Each number is 128 + 32 x the weight over the matrix's rms, rounded and kept within 0 to 255. Layers, rows and columns count from 0. Numbers have three digits each.

# o: layer 4 attention output (transposed), 256x256, rms 0.124, rows 82-95,113-147,160-179, columns 0-63
# v: layer 4 attention value, 128x256, rms 0.133, rows 50-84, columns 0-63
# q: layer 4 attention query, 256x256, rms 0.117, rows 128-191, columns 0-63
# k: layer 4 attention key, 128x256, rms 0.117, rows 64-95, columns 0-63
o113:168124110167120151161149120164109093132181108093188117153114169157133084153153155131191157143097104055068080170106118159120188103159135113115194165084125134134163055147096094154124125175167151
v50:109124143114120153125087123124020139152150130143121137161138132078105196098133119102103094134143165131126157150140134071124100105148087101126156132117112118088120118090155059095133125078069096
o82:152112048167126125093082150110153118096141128174151084123145115134116092175131175073083140048113131128087119178124174147135128094132149101116093167150078130166107110158135099122068113066156122
o114:095159181135094118134124192132141123145125158131139121094124111087187157108162159171176137049138114170139150137188106100147147130169102112090123136157125097151121164145106150173152118184166102
v51:140181101185165098123082101134139161132175094125163124175121103120129146085111102107085145150086108099175126119153102094126193099126118124169185061115120160116083134137151104151157045155151171
o83:120110121109101128175149126097127127142121148140218134094122122102117143119116182161082159149119091152090157101149145163100148125087124107171107092140056145122146148164156138075168125160151157
o115:111083176123196134134092180152173125122088123203133137117135050108123145164126149163163085114119173143104064136133133139122149140158106125135162185161122131119174069116152144156128115111165093
v52:114156103143123106109125159130137101107160153157183193117139122122110125082100128174135135099120133156137111132106115118123112110136092123139132111162168131122096116121135104129159146101139108
o84:119138097163133101146138136146160145134122161087124187118142154096092099123116161099123184082171095129182115080120139139164110117118164120115141107117127128143170177159161085110129101111151109
o116:134126151126102098139091118122132128125141123121136110142106047135186099136148101092130204163054165128123072115106128155095156111113146114103111124167123145146194107176125127134105136179113131
v53:128140109067140148119117187071062126115161103113135122173160126124131123150179086156120141123131078131184095111109144148095115179179135153152078124163134142184091090150119109136133168107146134
o85:167175163105095104170083129116105104119180190154109160142105169101168167092095089097152180190114139120105140190132153230146144103149050104103050166132136088133082120103151207131080125152051149
o117:193077148097156112110130062140142155128133094132063141086111122089061145165119140096166128134085137138133117157193102134138166110173137143087206110147164070123148131133160091143196159136182103
v54:153078104135083115174192157133125111083063151175120118125109139190162115165134154154148092142153113102144128128073146059113164182108116137170120110116101128126137100099128144104111128115162106
o86:137167125131096193072132139108092211114138100112121129114146138088139118125156108159188225200101116137138096127129148124137092157122125189160158096120099105096130112127106193124163085173166111
o118:146158101125135085184097108111155130114146125127138098178049123183115084137119108121102125132100170173125142100080119157108060083107110145071058095158174174173128119103135131114119159095111144
v55:110130158097127163137189130152128079157143184125140167128148102142168144134166161134069100126118141120106111103130160167139137135094122120109112131108199112126129184141118119154165106084093089
o87:094157135183137105192129134121163156105093058057139110155071167187088163131135102093146103051183141130120112114116137145109086129132120075100132096151120221170114168155172097170165118157122090
o119:142057101135131109136154155087165101106157140139124135101151078097160082145147139150157156139134166125129194160147161148124097090143148085120143136137118063104155113157142142105087213111047159
v56:101164125103117100101142139060158125124083158120117082159166159142088124095166184111098145096100149115197142133150226118129150120132191064139158124149204139124168151105122102086147113145122140
o88:097149115120088090149105191074142079216136091138133107126143113114118082129115096125135062113098133129089135086172125112136139155134152086173135136104113084104136119164111150097120162098133157
o120:107079072141113145172124125142125167123168102115142125125106134105140132180141135136124197134117168123108141110118142162074131106122079162056156113129159181128144132163115118121189048075126124
v57:161164140134116136157127160105102184186107092132110099154139101147108153129129082103163160108130103158166138144135166153130090135149106132127074185067090141131116118107103161081118184174130127
o89:114103185152146069101164103128137115168122152103114095156153110189135101123151123167128151123096125158110167104116111126102091117162141092150162084139161132135124068168132144136061151136112145
o121:187163145000166114095095127092154145111151104198137146135115112075137127123163139123128132112094176107195025135141176133136155106160108130132106105070114148168143154115138215159121114106164108
v58:137171126134145080144127119103150122077127132142130117149116137125101160119115135139119133113108133132113075101130156112097089086147124116137146108125110189174176114107092122165173148119161101
o90:122133110173094141129132157113127152161105112152166117126108150157161181142120142089086104091146130147156042141117146132109172161104119075161098168163065090111136109153128165168089139095176113
o122:192044115140114110081109132079088127146091102091081144153117131062106074115144048158108098175114111155124183144179103063187152161121138156159216156096151167188180175151132117120141095129148092
v59:121135145119158146160131142092118147117110166152088099134161211150156132084145095151132138118088137153099123153109126124156146145136143156128125178120074113130149121078112101221013104139145092
o91:161166130144101116131097130121114055145122119121150123111116124104121096131098132136107077135134123105139120121134088078137115189106136125113122114137127151118079055112108084109128130138162142
o123:146102154146090165087110152088136093099155115129169157129171076175139110158115077136172143127114179145097169143150101135148085134152099152122193149160123151167183182128114143150215137154144146
v60:118143127110114177170119121144163070125165175102143196120142138046146122160119159147058125124137097130079067123106100105174132128101139106164117109103191126111104142072146158120097124092165122
o92:154139133133105129142143117105109166148095174131110156128091136115115169165160150126119079119138110110112152137099117159145124111109109123095065118166160152149155151095100132121158122090138107
o124:137135151105134189119119142127140182121140096143114083111120131176205107123157130092132183116100161126114141122098086149126116136098128142085105113091118129063167159131185180113123136120150083
v61:101079115139138104104126090141148152163155119148126136158126192158129068140149112102110130139153145135138164101096149072144184151129138105084162137188193108141192137177173145148150210150170095
o93:074161124132101117104187113109113121164074141123121123121134041147115110163094110076152031155176134167131178128142099145121092110146184141162186138044166095121097127114108152135161132163145083
o125:071114102164136144149120199149084088142164176129081109104148127112094136152139125101101117176075149097097144133149054111136156180097176160108132105152128136119114115090144093118125151162144145
v62:117132117155073171149137091131156105120171223099112133100090140144140101185122148149175106117122128173090129116139124153129098111085099074157141111191160123179119147093151131115104135176154128
o94:159147120120150093147136105129149189096060078112153148102179147102102165080164112094107130126179112126194126099142149140163093134137118124090070134146106137102097106129134133154153150070052141
o126:118120085133175158115110114122159107131196183137082160112170063093138099045118119123138118127162142149122111168096129086121111102152101069088116155104176129126134134170128102094126118155159127
v63:200117076140157139116117124139155143067100157203107105167132143154109101146150102147197144117118101146093099117115147169128083104147148078114144143165087119144121107058142133126156119143172120
o95:117116129071145108082147139131114080106192185124065142107182076135124078109117166104092180112141170149108098136146069126090144167158114089092164151164070063098123077143107114096112109132154130
o127:110126096142146127137129120123151126181063114143123164134133186102128155157090125166162083054141135127147162117090098112144124081074089139066134094106167181108152190122156131145134144148130134
q128:141137074116097150126178095108126120084133155136159171116034146198096144078084081166211139073157088106099146157086136124090125157091146109160161157089123103134125155143156135087203169143091144
q160:133125121110203097146182063094122038074128166130089171170147150133021050178083153144175109096045050121192107160141146080091163107168106105119096132163140068010130166116113137105082047128103243
k64:140175132154112155151110089137108098124147105112116137109115122108116140173135094144155154143111079144123132086108094138124136138166150117137138144120106133113152114160132138142155134104143129
q129:162122150118083132127106121108152129112131130098079092131155102114129093132117200154156138165143111129133092120151124128148118126136125101127130119113092131142111143147158069108100110148113094
q161:141149098095127138163152117107135112157122140126124111134145139162133136140102116151119098143113123137133123136154119167104138141143151116125131108153163152138122140141129122118186181098099110
k65:111120148143163174093135130134121180117168128133097115120130128110149156132109152119143123162130194132108126118112127160152082133121146150092061143163130173122105181090122148152105107124137150
q130:123142115134155143091135107099134171113127101097143135098147067121157094092119098155172121116143143126069122138177118145145144116147133118138121143133104163132118119081099173132120124093122158
q162:137067116096094108134124114126106141106129111155137138124157117165153159147149114131116149147087122097119147136143111130123122112165132127106160148163137149089140154136102138095130101183130148
k66:138175117116139100192133099133155056136082145112100090161140129118112096164155162188132116098165137121099134143134124086115147125034122107169129130149137112103110118079111083161123189151150168
q131:171142156139139108074097106047191146137119122153123174105159097056118117160130092140163146125105098172200107151117114128162151111118145124127061135130135136126141127110177104136109116115169132
q163:147141136121099123177134143116108116110117119107111143147099141135113097144107118135158152082110120146128147130126068142130155150125138121126100138120150107141116164159133095138057111109121186
k67:137109168121125152095124122085120114121137119194118087090114125107053137132104159136147160101088192174167104091083150104135061121068126189149142133134147151187098111129200107121107093168154073
q132:116090166098097116100084117117123178148132131130110117133180102124105067109144114136130151112132214155110132072134114144109164091100166127132157135111152166085147147118132115092144108152126103
q164:127100137118082100081138141128090108161114095143098138145127111118126119109130114065125138111133136115091162154148118067132127111128137127141138144141133135121150103124098113133131113122123148
k68:094147104131108156115181120173181122139131162128171141108157150153138128123123181162159102116182101071121123148156132110119151118134127150109095101129174156122121119133058108098123131142151108
q133:101101182098137137144106129098176136131125135105177156160180148127117125125146123157118095111121174168099169059119075168140131107105128068138115147113096147093149134142125170108119111151123126
q165:115102183121130089102122124147133138143136134148121109150108116105113098125115104147130100103159170122122112115108103113130118097108129093159125145135105131156151140137109162127130150146104151
k69:108099106129116189143140086168143138138167092086179143164145166161127104153120157112126138095126102091141133157119115123081088089138099087099106091135125097123155154129118110153109160105070141
q134:144185160147094054093084095085169143113152145119055150180142133121130110055156104078120102140116120124108139174134131123141116046125119146104105149161141107129153122157137114128075095117144121
q166:155124116126128106149082137105130119111138155111109147145155130151128094116117098120102129126108156129158154138112137143137161097089095116129144134123135120099129117159145100165079107131139110
k70:149141117120166126109119144162147125110150088111102175116150120117133127111148116149157157151170107143153101136165128149142110136134119111070134117122107066160159116153155145125161110148125099
q135:122060115096019082117128183049105101197208121116111129148152091185106156121130113131103088126168154073138129112125118074115149177128089118122222155158162131058116154101187160177157112128130152
q167:090130104122158125151097103098049173151211088146100127145123154139159140090179136124167132130147128108172127197092180123131108062123110100116196139148158146149123143141118098198078130128104086
k71:167104129114103112112132111140125157101146052134145149162140046088075080140122201141109082161187163160177121107075184169181119177139130102177144105160102082153130085175175154138195113175140154
q136:152110138136116097075131109116159133118121118124094162161144081137156108124127147148137118103150109122089132105113123106135141086135144099127147136092136148129105057111137077121152127128126115
q168:140152120091101081157111123116108107158158112122149091184145121103133106167100146139136139095130120157116107093086147093139144123142158116118200128110162186139141113082100116142107113137097104
k72:134200063089088054109153102113149148116140179122098119128147128114174097140111104113135143113166056083116058171161092093142121118129135067127138124171138160125123104128124154102147118130139155
q137:150166168157136078170155122153129056114183104146069089085119124099157084124138109177143093075154133129103102157118127164122162132123103148174101116098108191144065100138170118116087119174122151
q169:130162093131138064142116137109131149116160156134120113107125108119118137126123114112137063119089137130142070123136167165141086104135152107189139105108140178118077081119139151180145159122172126
k73:112079100160186194072111088117127172131165165095128141135141139177120174131101085077059131178079116158111167109102085091165108076069115162040073133125132124114143180123078157110054115124117152
q138:186101129154114125099126161175142154185161107127119072142127068097146069059084103094089140110128128126118083131108086078163129109169137172148173181101126154128069142127048113142134134113165155
q170:133082103130097170111106179119149086123127119140166082151121165135109052176052107153127159152152165051154193087106099106161192136135123146158127107091121189147119144158123115104091169135112135
k74:153157150121178155199158096091169131145070118064136135149114143043082107159149134095095188104146097120184093164161139110090161180154121124104165108113107139124157055142087171074123069102123104
q139:130124091110159195142135125081139150050028054159184140147129148066166169095067144130072201157158049151137147200124081103123202137140112151156060118164133174171122132119150100045109055099058080
q171:107150152081126127150138101104132156077042212161202162177147075068133157136097071186079145114161063190107086084137129196071155062105101149173083214159062201172103142173122117098088028099101164
k75:090148166094184138154113075119051149104184080071092205146150136037098099131093091144152184128171084069148088098141093151178115137112077158101180146222140158129184197142139147083133007099128116
q140:159117125110136161154152195146108207137189180147095156076127110114137100187161145130088107103113145114136125159114127165090112135060123189119177093164136101105139119160130163142112114113157147
q172:157171094144153140161061160126199100157121179151119165128138132059102096098146085109109089130075093081142160109095094147138163153114113187079127120168074134166132108153157172044145157108135097
k76:164178154133134134131098101149147206169086158167101109079172170124083089058157101159121111096148134155158126157091183105133078135152096166116101157108177074143148120211115157128138091178138107
q141:146148133149143124102145131141179109121040178114163092128093108145093094093096097182173136156187136133150131102130094166124147124090128135124126162138062067145118180077163154074143115101108130
q173:118168049130199179086115109100163133033027115138161117209106152156050063063109125113171182165139140142131175157101126165160174147161159113164142163108056150167171144159124127053156125086130088
k77:122194045151091191198155141173131151157118140133165163114068135136051096181145133160218131130168129055111141056217096083022195157164173134161155084194092140041095111175126168070138157030084134
q142:159041100109127105127103101091106121119115165104249142163142234128055114131101111166159130160110144095114188081159153114120087156145095090083145141160115091137140109127107168072164165090107156
q174:144063084127175184055092078125167111111073191157221124110153132122080172096123086185054202081115111099142149145132186172128124127160137098113080184205039114161136091145167142109128052017096107
k78:205105173127100183135083140114183174198065142111141161184174068149171025118103046096055150116148070113108167080069136100161142096165069175057175087110157014122068083089171091095084123121111090
q143:120138118123150043109095066100105150121202149118091106148086100181080074115115054114097092115137133131118188066051126100172165117162133163137141129060109122159167120166103097126083179134143167
q175:095113123124147134120123085085101082101139097132100098203168169175050087092169077104123193138169113122171094116079121215103140025169149117127079155106111122154089086173124183150102132063084172
k79:119120073077094118143209045205141121133138052154194089125159115147127105160133081184193131148155149117175133131104167190053157125136137176193245105117140156107130087129099175103159207151075128
q144:125088145132093134126114116143179112129131130135108146122143104109101095111181111098139138121137147143105103108120141105155122101105152123146108125153145147124135139131180145137126138148154140
q176:128151134126118126133133095106084149150145118109126131126118135118084131110120133125113119129138163120117127148116119127136127128122133147135124135138115121145151132128120120146117102140126151
k80:121150177098138182145146134119108211155114137136122165134148127159150108159130121150135147106119077173155106113167111131129091148159140098117094140085088094108171107161141178100162152125136089
q145:074105168121165135130159121169142130135155091057162150143105112099114168159156154113080132145119093066152127109112118150136088087130092195134135160125103122170122106126130128098223141159108144
q177:189142125137095107139153132115126106139110114172137157152148140135137105123099155143101199139133117140152173158170168105110158104145120125111105106169142156098128121095114162138061167145113081
k81:108139196095102123131099166131147167084123148154151096115154111103139109111156165154136044122135118151093162095140130182112101142118151125139103150124071107128107161159137139105137141173083178
q146:133100186131114129091127096129125121087118055114149137184139117092102147086166172139121133143139097146145064167106141142097124122127166103126105108146074109100117173139151142122117127154155150
q178:131140134139106095092116139127142123136119121143153137133112132121138131124108156100127115116140123098103143141151120097136132138102139127134116138136158131120145128150109108179164143140165138
k82:108094164109118124092115127085100175163122161157147092116131154118128101144150114150090116097139170092128146165155129141146122103132119155093103133114147115143112099131129144082080138137145099
q147:114167092128174112153139106154104078150107157132185173112098142144120166107141141103100113156116124128104184141108118132148102175137128140102121125157112119090138107073100125129121128144122133
q179:145129134137144127097135125128129119127156112126141132143087162134113122108140130115164150114128121105100141139127109155118127139110108132108115134103110082134138118123135129151086121147151143
k83:155123128122099149138123110110163136168129104097122142137105129162113088127125097172075152156139107160132122133123128132080110113163090112204140120125109116163175139168161128148124140137141115
q148:181206190121135149139105157096172176134133139118083169144119113055138161108149153132168132132145138137156094170091091145156211113152131133130071132132147120116161149164159146123118124103119099
q180:148113164135124114068105140109095138146104145109113136130132157123120106125139095175084118139139125143154106112086155135143121112090131089138088114126123096109165144174147134145126130149133105
k84:122150145124207074099105139175138179126123140127125099141119121174123153076112100125209141118115131135149140144139096125148143083116139142082151148151157174146086138170160177125109112099169092
q149:094139103163118151158152099111136123088124118169205102096069091139086206110144169085191106172071110121134130152168156140089084169086131113116092124117092113099141129142151160118148099164162169
q181:141167169156151143157149170113133159132119131104155072128095115128118123101117162114117108156077146105148137100146137117129103144115103141153177116108112130089117127114110104130142117130143157
k85:115166138109154136068103083170220119106146100104138059147144127100177148186086122191125191061102087119138120117138140145168129126173118122138124146081119163164103121114179139149122094136200094
q150:109157102147158160117112098139138117106060137132181179116077157133072173078139119113123139155110072129136076161177164156144081142117125157090123157173132074101152180136158133127150119097130176
q182:141134124139164194092102118156145123090155126132140147112094143121117150110101129117143179096152134115161152161135136198152103143159103116129093116100116096157151161139153130110107138098140127
k86:155088153158143123164080120081143143074101077082085100152109137119081123126128122142069144124093176171178181131085128175141121125143132086157135133104080063131157149136185171128163147142094114
q151:099172188150170123112130146104121141089108156114162151169166086118158137146104133201152147133145095109182119104138105137164109125116099123139121152080116076162115127143172110138106133138134121
q183:104178116175100176162145152107090136130100129137182130146104110119133130158105096141178149104137129129114095159166116149121133173103138132150139121118098124102171167163132219146113114090110150
k87:105087122156156106109138114121166157125197054114174132100126164134098079140108125108130150080071154135154129161083153151094086097147072111119102112107114086119131160173112092158113104167079120
q152:113177110153128134132103092147111167162116184097071126114158092182086091105127065098119147098138127162120135144128143108162113108070106181148198181093129065071142159153139161164117102149166105
q184:150124100159135141149131118136138103095063068137091141131112173185121073119155055109083152112135174132167167124097155076128119083165117124133113121105132114125159131210145112093098157147152122
k88:153113119132146104116121163162157137124119105139072149126126118148111072082145140190101194150169116138136108181159152170123116168122132076121085129099094118152158146154117108134172140124114086
q153:074067124169092108182133139114140135178149148113114100134163111140117101093133070084089106148189109139114109119131164126176159106117179145159125111146074167132166163119145150113128149165191137
q185:127069143129176105118121159169164102111101111131105086033132160122145145117114178141202117151138166075175125151146098156121142115166157175136101136153094098131111139226183138106140146130127133
k89:124187102150126098212064135120132121184113159112095075178137202111090126098127073182134094106172160174157146193141119136138147123145153138170144113123120102127104140156078123082144171133137144
q154:071073140127130158173142125180167139156105136105135159095097081163096075065136107099135142084124134164114126079125087036145095199101062139148136127211141147087192124129121094049114104151181147
q186:156095075125134150157132175077131160060127128129070159100160123152145117194131111127097114143118192106118179094145107095164098147064052079186176120142110177076104144130169163137138126128193117
k90:135080146134150108069129212231140106153069087097073206168135120124203046165134135153136120127096110091126072149182184163247110138118169101176098158197087123151119162173160136190121120102132095
q155:129130089162101089175090095152099060000077139155062095188152122191095153144151145123106141118126195103104144117095170156117161102128107148188102137086157177133104143123139187120090162107131132
q187:120134108138137067208185087099118164083116117150090092141164129163117134150138103160061123101152159122106070103059127121077194128114176111126173146122112134114138170120125157116121167141113118
k91:033076104096129097130140015154120131093110103129120159107197151090098163158159000148097212132150153122209208087106095105000195135100124071093189112150101138087181120102112248041152080114103083
q156:165115096198101080161149090123141082120130121141125140103105143175189252069175122118150171097169068086158149168122157229153173062123099101197089084093132106180111057119144133099057092128098112
q188:121132159096123114163131170046108123116117074157105117034073136142106173191114067082039164139103136126166219098186042123081143113083079164211135178212138156136145187096122202068192131200165160
k92:185164154110145187084101116131131110110161135132155151075173103169157139196087142137140073190173165149155116124073057175141089162122147122151125089086091065075114102097197196077110147128127135
q157:119139130091132095132112177120106136179155118103079115111133175179139117116119171097092050155138233139119123163178149090161056125139125147104166104135148116114132173173135158142182136147203167
q189:122118155150067133103160140101141113219111183061091114055166127158162077151165170120144100141157172194170192178182156103153095113127129167142153117117071100086045118149092126182135129159129153
k93:134126127154108137113148203111159123171092169118110129094130070166139154144091197103213052191138183118116128100157165128101139188124155130173120104168130155107133106124132115094185164067157149
q158:139110099141175084071125162114120155073092108103141116141131151155113165160139124107115103142129126130171136166124163131110110154135147141133148132136165125160099103183116122121119139090070196
q190:118131122140170088036142130169140129123142158102052157198147147128110117089177138103140156123136157145141104159191123171190147136106253098120138160124143145131116121128189147122127183097111049
k94:164164170124115147150174138103117189137119150111096132087195077102057105118183079171123079130124134146139119170103154185159133121096138107120107133070146019097140123210110132196058134101122113
q159:165152092095201091121086038103138148123133127160108139105124144084158132158147112140110108096107059132124135066194128152197069100115085182078049124201103143139098072148062157121138074130133103
q191:149184108129186106171150157116121125149089175143105133110183117092174057112178109128111121092102082162169101143138160121111143101149173024102137090127173089104130113124101146134100146173130142
k95:174159076144104124199131080146181179075209204105066105151178192069126077148213104136150151097063108172200103098125129163139099154129204123107101111153113178169153175119168087155090205040050181
v64:118162168097111164140066100142076124201138126074128120155141155134105094080122079143135118125143117202150115115130049115169159076157117074081092169175076141120155154081135184134095131156150093
o128:076103082112104029168135142155110097071148094122051040118132185173094141123165101107168135160136185143134153187141175116130135145162171052122103110117158141141229124105164150090097167170119119
o160:142133148136147124189132149112212170142156141117133148118112143116142180169136147129138090134137109120181099108155110140141095134148125137163148141110165123180087135097146133131143122135123136
v65:166106144104111123096118138115136136092119096118141118114181138114144166100101139116091120125103114129133063125164145107074128053101111130217149167080172146108178118092176092130132142131122142
o129:107142110097146133092155134216070115159035089060087129069129147119109127103184182141175205163113151097141168152125135130130128161166153116133133150164188091103132115102144120073122166099069143
o161:117166088146175198071051109088094139100107127117113111098174180120173074107117130118073123132166125099127137168109072116138135178044129167115150072155093177102146176163156143117061134136112072
v66:114204151156099122102105128132068119141101150154160144077142096190134106124099120122105125086186143108132131117144130159122137084161163117132134153128139084104135170097128135083145156201161137
o130:100137131184168133142155038113172189142117166128074084105138146134100105197094103154099124109164116180222125133117137162143076107143098127053117066119129114178145131083126147091148106113146067
o162:137124165119129114133049194152098098117114092103080152153095144110129122101173095109149115158092097129101126118163077150173196119162149099131146077107216150091172164168099126122063087146162141
v67:098111079098121118184174145099200146100109127135129130102131161189165129132149116113107144122073159138140173187114173138138091092111128137117090122124127069108088139154151135114122060131181138
o131:170084108193102186075105182125108113179177154112179162167151108009160166154088059126111123146111146139096049093156136124095146169208141109183147084172087145109099057163167112141134122108179092
o163:068146173138112113150134165121137132110092104099145106134097120160115142121136116133118127088113091124120142151086140129130157109118160130144139167119163106171138127086139091105161139124081131
v68:116157104152156100184083168079152112139135101120084176151203078084113153146143115123143140150219109173126092130094110111171086119159152124125176148102139178188123106049140148151155150099115164
o132:161115145056138149132120125088090158139165129093166065116119129194119120138116170144192206123128120157132099129129113117131134182148156136157106170087164076140110139117090141182112162134123163
o164:114079141154113183124124129109057159142109122135148090186159136151133087138134103146079110142106144120118107110092137165088165141142143128120157091123114106102178119095161123175125115118155139
v69:164091104127131098162182106105117178124155151163170090119182167120124102153157103199091127155146140162137091137088131093124096147145119173149142151100119121108166148162144109111163080135139158
o133:118136133137069131143166141184111142201155107186059227141112150125210149117110085132102071054073118140122164164109136126115106096151155134186110123119193085089110147127145134155178125134173163
o165:129078096175132128119132075193091107137129148157093164116113133080140110102164116112126172165131131144142152139146083109123148170081130155097110162172153119147154085137193081160134097083121097
v70:141124093081101106134098068163158117199116162177104133141135189108141093170134073098067119131078022139129075070159094124121108154088160123183105152080120148176131101143140134145076071120090122
o134:090124092125120089119132121142112132176060128124173140127144018132150161112120137129107129131142134107086110169154077127139077135123149092116121179153082137126104065102081104131161160113099105
o166:108091093096133148097198112097144144149172162154136149080148085082106081134123155084113162122094126120121164197150170153138088147122134158129182101139077069123079121111103129181104164145148159
v71:131117105096123140104194139105112143101121167115110187093140113170106119139088150120106150190113180160121075157136109024129222135097058131149151120104129097126115098156115151154105137111118149
o135:175112092222137079124167132095163098119204113150120161110092156153138094145142128132094089128065133139032107037103136137134130081067106127133144137117112165146199118182176143147164119126172071
o167:108138133178127151137152170066086150106118124111100164135167082129156075151133159093139153147155107147140124111083198066142087158086119112079119125159176141049087157147106144160125142034132159
v72:110110137142192113139100140163113108148174095110089146106136123135138158130106159157080167085110109197114119112166072113137172086110162149110096110154170187186089147162206116110116089089091072
o136:162159141157116156139110125106123163152094162132124094111077097124132071125124110128135093096116131143135098126165186076178134147134104095176119110137123189099139126078115142163141129116143129
o168:131120171104130133136101149061149155128133099153078092177172094132157142074172172126165142222107155141077149167106072138134041137139092092086123177122153122100114096182116151147162132102164154
v73:165140128122112115098087169080084136000107165109152147193121091144009151108126181129095116199102167169119146154107132096094152125091102106188121053143126110168024130118135125030155113088125111
o137:179133116139102126163137128069123102110182096170028167140133082091135092131124075152119137121111149121103099117142118103145132172111163163117171080114159173146098093104123103111165160091146157
o169:097078087149152145111085143173081154094141140099090080123168104107160110181111136106101127139159113082102121089118118173107112111112094129065157125126092166080128055122164173198110087158144113
v74:123110075151080172079126092079111118121164140139107108172073109123075151190137100096125093125118150092115169210103106111085173191134141112033134107187084177107127133143083180156153202097141087
o138:116113149141102098152121086061152116134151187127112105157081042121147179167179115084110147195086160097147124167114180210144129129196185155083125136128137088077102110169133088063115091152121118
o170:189133131159143074170160115127132104103120160141078105155121072124085119102137143046110109107185095094180100057145156109133134170185110129112088173070165128213162138093095118099166153136156120
v75:152110143148082125057163173091136156121100065103112126122161108133162050115137130137077097155157171111177118122159100097075110093104114136151158130156115131110154088133154141054110119107106118
o139:106167112147116114097110112118122110135130137160167126117133181159150191127089191128131095181129075114128138088095110142086152127121099149080110088116221136084112110151167129156107115164131148
o171:127157151111173087118184112199068187135182120133126117097130100103162133084150191129145123149123122059050119099166138143130094147114081139184109169154188187128142087163135174181074108110094117
v76:153118166114152115125024156147123147157140123164132082037152197142109101113105180128076088200125180065081154150122169104145126086121119137122150122135187093158101155143167065144174112121140117
o140:117128152108062133147135113116120124183094147104089172181135165140118125099168114154119159134107187077134157157135051156152155084162141188065139140103107115107138133132111163030141145121163087
o172:147152163157104118101132115159187147157113156142205095094126088115188076150131079150163136057206139202150119059173165117098095143139167089125119081074116080109141129102134174165056125126127173
v77:150139083122116129132094117100061110134115123080151136179163075181132108042146118103111095126157075098113167114140097182110074084143128134089130133143164121143150163153126138103123102154152115
o141:152133095119127085096133073158129135077157136162104094118121144180100150099128122107112160128100149145171102135053094212141158072139138132127120127118126098085136134094159176123095154143169188
o173:119122161069115148141084147145127137173092105164117155118140163139136151126101165159157128132140138113067129131148109109142140185142077105136125124131110137134118095125056079149096179127100087
v78:175147180163085172166119049075236144120101064109115128134116136112124154150121124107134114090138119113151113169104111090160100109073119121127182159095148110112223101123173167138143146134056134
o142:091138153144183142081144180117137150135172075121157093138179127126136143116091156060132115108163094092131140124173105117155182077141142098140121106111095088118083117145140159171114118153114074
o174:107220077131127152139107139102147109144149142176182141104108082106153130164114219154144126120118085139134094092066158136147112105115106101116106112137137146139121134140105087131103099122090211
v79:138082061151166115184179177154120088136136135192130132193215102184138177144135096165121133025145107128109097088081122099129123117180093126156160100140138122116119090088037115107212110113106135
o143:111112113144072143144141122072090152070155159130120113145087147123104063151106121155111038178116084136147153141086135135141154132182120141120151176155075151124119123127176109128176084078106107
o175:136178094110140177098107111110123128100113138103128071136112168064140127112091172116115149117089174155095142131142076136099136089157137138126146131109164157090143140150088103159098121111130142
v80:033115109114140121161153068116143118111153166103152134162121131091098193191140095129119136187158173135115041097126134060115157150086118110084141095168085120182105151102159097119121173150081100
o144:117087101103139138136172082064087173094142167108078138130166153063148162149154167121115023089156145137094128147112130150131157104174111089090127159123102150083119141122140146225158139105158101
o176:098139069130079134140139168141136099172161150157048141115112114127124126102141162114123070104097122052115120137114074070112101177112147089135140112141145121096159087157109156118110150121156113
v81:063075120137105161172129127118143149171110167147142137151123150137115102122126121120125129147169133125135138124123098133104080021117109123148186096124148145156077112096102065105107099146150108
o145:095148113139126152150137170108175110065166155100127139110124109154129107088133131102138102112165138157147078082078106148144118147151061132151134063128160212068119116106151109098138156106125115
o177:163128123145116190112089081074081179154117141136096112135156107104098103105125114148080183163117116160134113063132175132187083184113181139097112157129124105127106127101130160142142106081152103
v82:141152119157130141095157157136176164181155112089124163147188116113159115137155141141154123056128116102138108107118046112090098158123207096107134124131140127134120143138164115121141107135083106
o146:139130100053169154096075082069074063101124177162100082070103107143183127131103146146088084093138145096154093156109124114188077144057072172138111147119124161108159162153107123165094122094081139
o178:087186147105135117107146188159142139163098097148129111178172142161085144127107191139142142106149137194090125150192113104156136070131157125128136155149203116203132104121171148129165178156142087
v83:091146103085043133104134118123206117145008111166120126071162121077194104179170171137141111113141132100149086157133079167148038139131128103106132146103118070185226113148129102128139164124087132
o147:187109150124152100136149159150157134099091110107136075130114152094143179140117117150179090125159128163136154158134127112070194144121108102223161180115156131177135174115120191106159164081130090
o179:161165137143162184106157106114100066192177090135141101144133073097153144137199028145108090093149149154182169089176164138141164149138170123168181128158102076093034096160188152151115094093107113
v84:164135155137190176099122110157125145149163139131097092134075121092182130149207101107138172094173155114117127081178072172161125119138087107137116110119180094097127087127210130146128090144114125